config.yaml
n_head: 12
activation: "swiglu"
norm_place: "pre"
norm_eps: 1e-05
rope_fraction: 1.0
init: "uniform"
weight_decay: 0.0
warmup_steps: 200
decay_fraction: 1.0
seq_len: 512
doc_mask: true
train_tokens: 880800000
steps: 6720
dataset: "wikipedia_en"
Each number is 500 + 50 x the weight over its row's rms, rounded and kept within 0 to 999. Layers, rows and columns count from 0. Numbers have three digits each. The size before them is the row's rms in percent of the matrix's.

# k: layer 4 attention key, 768x768, rms 0.0225, rows 730-754, columns 256-383
# q: layer 4 attention query, 768x768, rms 0.0225, rows 731-754, columns 256-383
k730 104:532524430457544478519426430447553568522577493573512449548466430468463549527531466556477533475461494449525509427591526583509541488481433540460464541452512456477425431523490545523539517492398508581507540430483499454549517458447531459531631553455446460421446453503509479487540528454524456480453548399497529504532455467467521489528509457518464534513556371488467514491473517525537444418566
q731 105:417474516542513433527521472435382497462521508426511478510529500556499385418459497510479517499482551520462530473544545591405550476504519582516533553518612448521527466551501511458415458571465391549511549577480540496517509444515585451483479454550449498472481486541481528510426524456518550465502402487530588455502556511476441488525407506440508517553521504590480605487433483542502509507513
k731 104:454512541562617515434631400539525416459455588558455513523563521500492504590540609519473547504513563471501497409571463435510449487515510472474508500500446521484463495371450532442522546480463539469563536530404446459526532488414494450519430594506493474514505466538476511447558484481487551526455558579517533535545477545517573434512600525534523586482417504479585506555468439429422484580452
q732 106:557486436463586435461508475450449447584612554443459532545476484475520529516447496530594559550483565505502496482577449590492509514465495475472522424462483506604516547568400533541491487504406411458462519532576498536482534490484555545492536548480431381538544467478458511542447469501481500440531484497572495412634481534420440532535502446575447507504361566440556537536497558539485563507440
k732 102:486495548572498443488435423527510507540512454443499508541557539431500460576597519543522522437426486462493443483528573436522463475499548514476437496515442536478594416537472486548510543474435579558552463570465506576497472475465558476431497551555532474537498472500505478442502623458564524494467452479482484522459493525532516584495606515519561508556462531417547491466580386457493423488509
q733 096:426425511566460422412486433460514481516481560533451513481461496528528548483441488547487530542466568459522427478439513531500490472422516485401532486526479482575613540443538529524480545523495524550507576540531499465471566550478546422455582505562479567540540472608561490432449438564491492472471521480538503457439519486535550426533549525539537448573549502463449489547520519465585560502409
k733 097:514452459577522463435469543470442413430514480466577431514483468366560529521504588400456533526522470521443462586511441598421412515365484588506490449424572493586397431524523448458563489443523458408534384533502422545477597589516488505531549517504589585476439547438496463513531427481472499498549555481498486460539504527515468441458607477420555550392460530469550545597416478554482497507496
q734 105:474560574509478514411506376504558465457489534436501473499580488470498455471524510507535504506461530506496587513492429481557457521510480503543483469592587469503511539419518490465431592475566519514458528529576476490534647485513470519524561515571497490589560480402465543529535545403553543452508517560499573551487464481596465535615650420456493536499413444557457506531443584478405448465577
k734 109:552540470478460383452444501441458554457492509478491595489390522460484532516537447544487493476488487522474442562482437478541507534483494424545469533494557456484524528459463519524532535546500559495495568439485476515527574469548496456501500541524548526485509435425474492525527529531511436446494525536519509468417528461459468573531579562533526476463529504438500532512453403470451464486468
q735 100:517429525504611486562563495498546492505579494532406493491507456554542464521455633500511538518511512608554495467506484523487498532526560525432504424513447515566445427482457507597455481524512493556497567499587522552549458533531335447517526432485494482530492480507506411560533444513511392546524474558433495439548472478324579510523512493495531552526546429421504407472438540532611490518502
k735 100:477528449590442542522577517451441562477510468459608438546497519422493575508501565493553510524426570446495440524425546458510525545371577496437449501562439526518495470533550576548521568420504514523518470489462430527566511570437465514462497451386512462461569521534493377512535512528583494574373519537538539431506526606545555450491567466491547457484496480524524541552585516510520525551494
q736 092:398464498522475443514451472500567544591490518469469492523418515511543391480494498497532468495516494538538506495474488538526530442425525537475535517522454514444444468555557464546506517461490491414483566522530490432503474446572568494451460575350559410448519492449479425530479474546612435465437440493493506541518591516550537483526421535413526414554570488521507489549551567451462533502517
k736 091:592455556493534551445526517576472494520435575468555460459534488490543548538512531488500503525524484539524489418534530464502445460597484498556528566442528513540531496321472550464511482484480544526445518512518525500487427495565459515451567503513459478467543560464506538455549460455470452510534494451537505463493393502474469504441536472537448480568484418485596527469519522511451494540477
q737 093:544492466456541507409512493465480508514515491580528532512464498555584534593544391497547470517404516538450438447538542450442483496410472531455522553481425553433543515602493515517486491474425524523448431514469497509420517493490399460463527580450529499500495552507468556438490460429480557523521543478527514488573547400506452495593468497471601453443392503561473526430528444546571392508370
k737 092:491445470619573506520497525514484447517445549491492427442567494444511466493432535518526454504546406476520576552461514479440542500609439508521392516515478536492491463482494509467541562516400497461495508536469460677565501482463533437531422435507476583483444573457528603498469494496505450468502473510528461463515408486439514487469494403501489509592538522552516506479447529502415453449576
q738 093:495492557430462507418532478489485515502531387437514428450525491552577483520393515469569488541505506427473506469484607500444532582425464540460427536396498490564471575444534543486472521495518541544505492437545488424387578567491526527501522561492485548560626594494498503482445473498509419422519591543582493455491413461483508481466450463470559494541488451529519607403520380566507483614479
k738 086:469437475464469463624524464537467451456490561555577585498533441533557435518557415524463539535417562478478481448492507393510502521495407459499465535469476499476574594514561515574578524532537532448487458526504573579550493502560523480512435552388525452439508504458490505505546524532594636455435514596480505469520479475517434547601458555553488527555643572551407453457544523477486524528398
q739 098:401518477527497549575551480454413478531485431482549472456539451529488504525545520490519588445468392458579520541496543475499521427516433534591593426549522621538484486485525539461564623525483533459417550453498467484455450557497501511528448545521498560483599454462529452487455630545523518481620504584566450487486511465501382585448499467445423429513539526534522497494447432523449516505434
k739 096:619557452488516469413539597559500522496404505538473469533485550583571494437457499530588564572516603404433507423440497469414536527464635530461509489399519413510502413518536483497480481503444433472406507487530566535477472474542516478517479481516432466487462447522464456511600506481497577490521447533477487488495543431516529576500564463547567425579417444464444576445485541495477484516511
q740 098:535517421566497624574499459492402429504449510493480482424561482529495496511522519434497553455520453562527513495483518559487571552530533501531502551540481575444468539590432440485470458491417506583463404578465381483481456619462593452479419514556517422511469409537481517554503512560515521564594443489468501375550485520483558431529478517517526514437547614441508440445469487541504478492534
k740 092:425520572460520511410469564499560460496444537417562437560496477539441543401492452563491491390495400532459501462536542578473473436448501569530507502489535479541398484495479473484544523607556535511490475463482572516522535456521533418472512511474383452473486558522513517567592506414487563482397470551461487442503474532474442524573507521511480480569484458388496475526494529418495526547472
q741 091:539518443477506492508602459500443417535476507598424542562510541604559533462495489513431401438533604579437508505543530481492499559529549509562557491533558453452493516540385522555535471515470443564497532476512491498557477547522407519464480475578536490494546494496427535483556528493498499459547544528402555526456496440501544554492555525441409522442536479484410523539510453521443510578522
k741 097:492572551350447469435479532524482534505486489512478555600502494488570556438503478530534552531503420433452523432480409518509512513452553496437493502487531498601460412507510586330474593534551503451573561491471439465452537517604523553619466499496535466460552457424501525589590505461499638441475458540439513451531498513566501518419504527573458508547528439479471614472432481504562533483428
q742 103:567474446396485544483428508609498617487584489594538481632410530510548486479561510486601516495522480589426525529586528537485505549453375573432467592432580515453448472420516500517541490469379505476587459439531500552431434463445494503424571413525535414494459506510501452564497460479449489568490489547486510467468571448645442647433563486491462542552473519534497498452450481494542614510480
k742 095:453547575512467485496523533449364438511455535584528562481520433540455566414617526458441558548469427507552507533524444511506531537536485536505531506511513465469533476493576589515452422444539565575470502455482580520491511529559543450640584500452471483593561509516480435403467426493514498452534552571550442506531457537486497552485616536464491484540440495527475512572510465549507542532478
q743 100:532469554515419477505452410465427521556524446487536452458488505481518485505484564527525592448468453564545501438541476542503434524518495574390502510463507451433457473453559433460606516559442492565441458422498457439422420476457598508428524435517541445451500526513498429426473511435568440478501532494550589499493586473553562399515366541499543550512587400510482492501561454537585421523417
k743 099:441447473528521476538543512491522471477523518462552473380444520548463467526519466494472499488495508643588586535477513504472451526462550482425489564553503534417372518421437448515447539510466495474399504438492448471500507548448601417535494450532523410608398474506502474452440538461556513508480533483591447534421401443509477519588420520520501521543548536450564535638606564498432496480532
q744 095:464501393418620422576501514385592471516435491534577518540461488514526476537555480469474543533596576488547435506495490473555530493564461447407508456520526467487569466588586447551535533535517438462472524549557488497429505489506490520514513479570484592485493471504452484506479506459400592467406510467496544518488448430654489504396374446468493544556450596521502504548462457494567553592537
k744 107:469540539456455576417549514630447485530535502475510501441462586546538598448520464541537490457526452500478480541396467513487552482490506554544527510526515423488406551451443476455528459543551490505528517409619462509475526465553496612539406456535553520485446548581456505455445469452392493458460533336506492559567436550593586498519483579396421469551523525518584537574527583575529479476481
q745 096:414518514445496457560407510504522593476504467551471431473501536450436463484555552508460571550476508420471531502599494621479520585628436492525523571497465553518491546468508386514568484613504436507558551504523461432491542522468480545466553445533488464482442598601517490518561456544538438542452475469594559450470497460614473533568359543484485459498581566519619508470591437482550501496553
k745 099:429398507429474481513497514537534571464534456499448467510489504541510578536428508571538494525557470465474460460510541553426537548537555405495440494484529465529459505570486544586572402551425514495550522410503531451549550493492541580543491533497495541508439553495472519569533566487411539449523483533499410516487491407563479515462446579439411562525455554520489519471484582489441500544523
q746 098:531499510483482451437550482416448523523480543421599454547523464464492532474516584466513489527371543452476481458485546463515544456478486488516538507503537474459567494448470493468538485525434584495445515460446485445432541541506478595411562493536468458483492505518489475445553528545433454514589509595527568561405483572499509583486517536552657498567454511383584548560418544501552460514495
k746 099:499534561325501445641465518374591419437480436514469495529621453539451419564483518445564591519506456567528480504421458500469502486467578525508528489443528457435523520451554528504547538559532529481428480385456482501517469492460413523572458601477560484504531430430503491432499523494513558471541526582483431423443502472476526545486511459465457487468464443574496514444477508461482486520476
q747 101:535476558494483464575488535449506528484544397487401495474481370558510515515499521522538579455399578499471561506588488537479507468524535616505449558566485560542591485391476419500500478509503513517561482512546421538491479493582429420412538524443449492535545504524472501473457523515579486440557461527419504477500517514487446561489588470451490545495435500483526507460429505459506530475465
k747 110:520505470505441485402524540529557537493465502543419523568455511586522483405430425472518535531534560562447486409518560439595440474592539540448528465504513514525474554511530449453510539498594495550447522549540411477415571396519411645473559511542470502482546518409488429518561502481538574429496576482500460596549459478420431428419547464493439514600445503502486498541542459466591564548473
q748 094:479485503573505358613518478440431439432499531453465405502466532545545577533469445471423515499444616559455511524430425536488513521465484414515355467529516494450449456516425463497510530497523440481459454597438486514559565492455446481485487597453452498503517502477537580515427455510466490433483443561625546605487541535499561427501480560525525471473405547624533434552506522518440499491527
k748 102:500527528504474531451470382505469544478408463470411429478505444492481519533473605476491575555440469444462553535490469522528484489498496513554509436536507580511520538502521504512424445461485528533511522494454553442449485494499590466513554495504502534480513543530564447466426480560415413542558527549486454500506516505458548461540487474568510489497467457529478389536536505530480434450519
q749 102:447519531450497486476523595449510515471572453457500500507570482497479583481558438493578467513428500494552459527414522508501550525465505487434488527381558555469549593459477536491456505454467507549418531518544614398571452472506474518472620601386586496486445559432390466497502614519478448562519539498572503482487526553509550566535543615506439397495424527497495454444434542444482587541415
k749 101:507579552453487388512454507446484428478536496515538523564488386568540484460408488536532587477522562530467482368435440490526457528469505510518546443496534505423465494441590463507480599500510562457531496531493494435469497552438464529487446604564502465481432407478437439482560475504460495539453581559534562484449535523578450487519517473509472482521482462513456449484480545461522549549496
q750 103:517559445500573512505377516453438500579533517446422516552584445448500478397535427374558483490517541424555479566498482549478454425481543482458585438566464477519508453498561511421503553525450520493480418451482485527546458446409562537461560509407490623541438498502513535524418448498516527489481631584489491513502534492439470472466568603423511538504468493462469460491539450520542504492575
k750 102:456512502472456436551447527500501510383472540509529444465535497614569472554437485498535459541602553506527479503371481520500493544559561538465553542571477577533506373497503521473508570483592578413467424466501492491468511564504435517458552468559548493476537516487537466462499462508535529529525548514492415499518464502413503502455385503517517630591466548498469528561459417499487539490485
q751 100:516547511524499449564485464542588464459563490559466492352437531535481540483522548503459502533551524544511390607533513534470488553439478536495491555435500406468434489516500480513484553583601410486393514592499595569519473480549406463463462476476497451407582580391497469479507431468517460521536488544503483590479448489406525572481439556485429483469601524553532516467500494560582420524548
k751 104:518510554448546462537525521514551419485403494522487526486450516502544455444494469524485467449509548474546392500464533479464511555471522527592478478458546430547469515595359460553490398533497477454491599467497449464511584496463451432491492461542467560508485638495480457471520432598424465442517514527474540542515465466569505506462465540480492503590436504555523487565529602443468484600488
q752 103:464454509555487463466500599477483544466491409496565553428437510464548475434480477441518465536549492384628449524475510521494512480466460449555546465499526524543472475582517396428488381546524587535559515505456417348503458464507537550482469460487535395532551528550446551469505423543503446444554516522527476492509516508513441479497528614467498433559490550503558533480560434524506562539519
k752 103:517566595446441504566519435555521611455496424449498528484420478511495557433527489431575432456461548466491501496499484472632596456498487474540433413429508556463443523605509502524554472499472564464507499529484568477473540475450498581507460476436498408524478404460425574548582481523642473518459391501553518518429494494424486499489451552556474510502392467526592428429421509505558543515517
q753 102:539473626461535486501499481459444460429497543514444471522586490532419469462412560552525494494510504328474519542493513457519392518659566514493479491583451412567564529519471523487452458519572522540506512491465512482580527481439562524529472547479449405559495482592523543479442424486426468440473499538561503558472529527501573547447441570590369494521506464537421428484542408539542446498511
k753 097:463522480589472484598376440497538414457439396533543539544516543485447465540470553477545543512544532490415477493483464483479413514554461514506516504528484559517522510470416513487472492523463506542440551386485424479511520462459434447503525544463483516505546559435458505490492524565492525410488531585465434499539483551479577483462453474470451427509559508559441509464524538484421477605547
q754 102:442555436468532539459361455590443516392530552492517495498502534472522534572525501477422505582460452450473541512499571436427522517503540512513577504501488507608459449522428396471505493550470529486471453552477510484517473525452557555535462519593500507447436510552531526545483482450493526570399495406544467474459453403442426511472494509446431457500485558535512466481502408518500441455554
k754 103:452454459565485490497420535455402581448573473474472545350477586510513536484524513508469474537437565545494580455453517489544490464583525576518478450513568521488526544542524452356409482514598573381524542507451471400514474552470522451613413509510540435494568459479488584432390508497503439467523480458503534455530506494471533454503435498521528618447518428443521527547588472483406547535507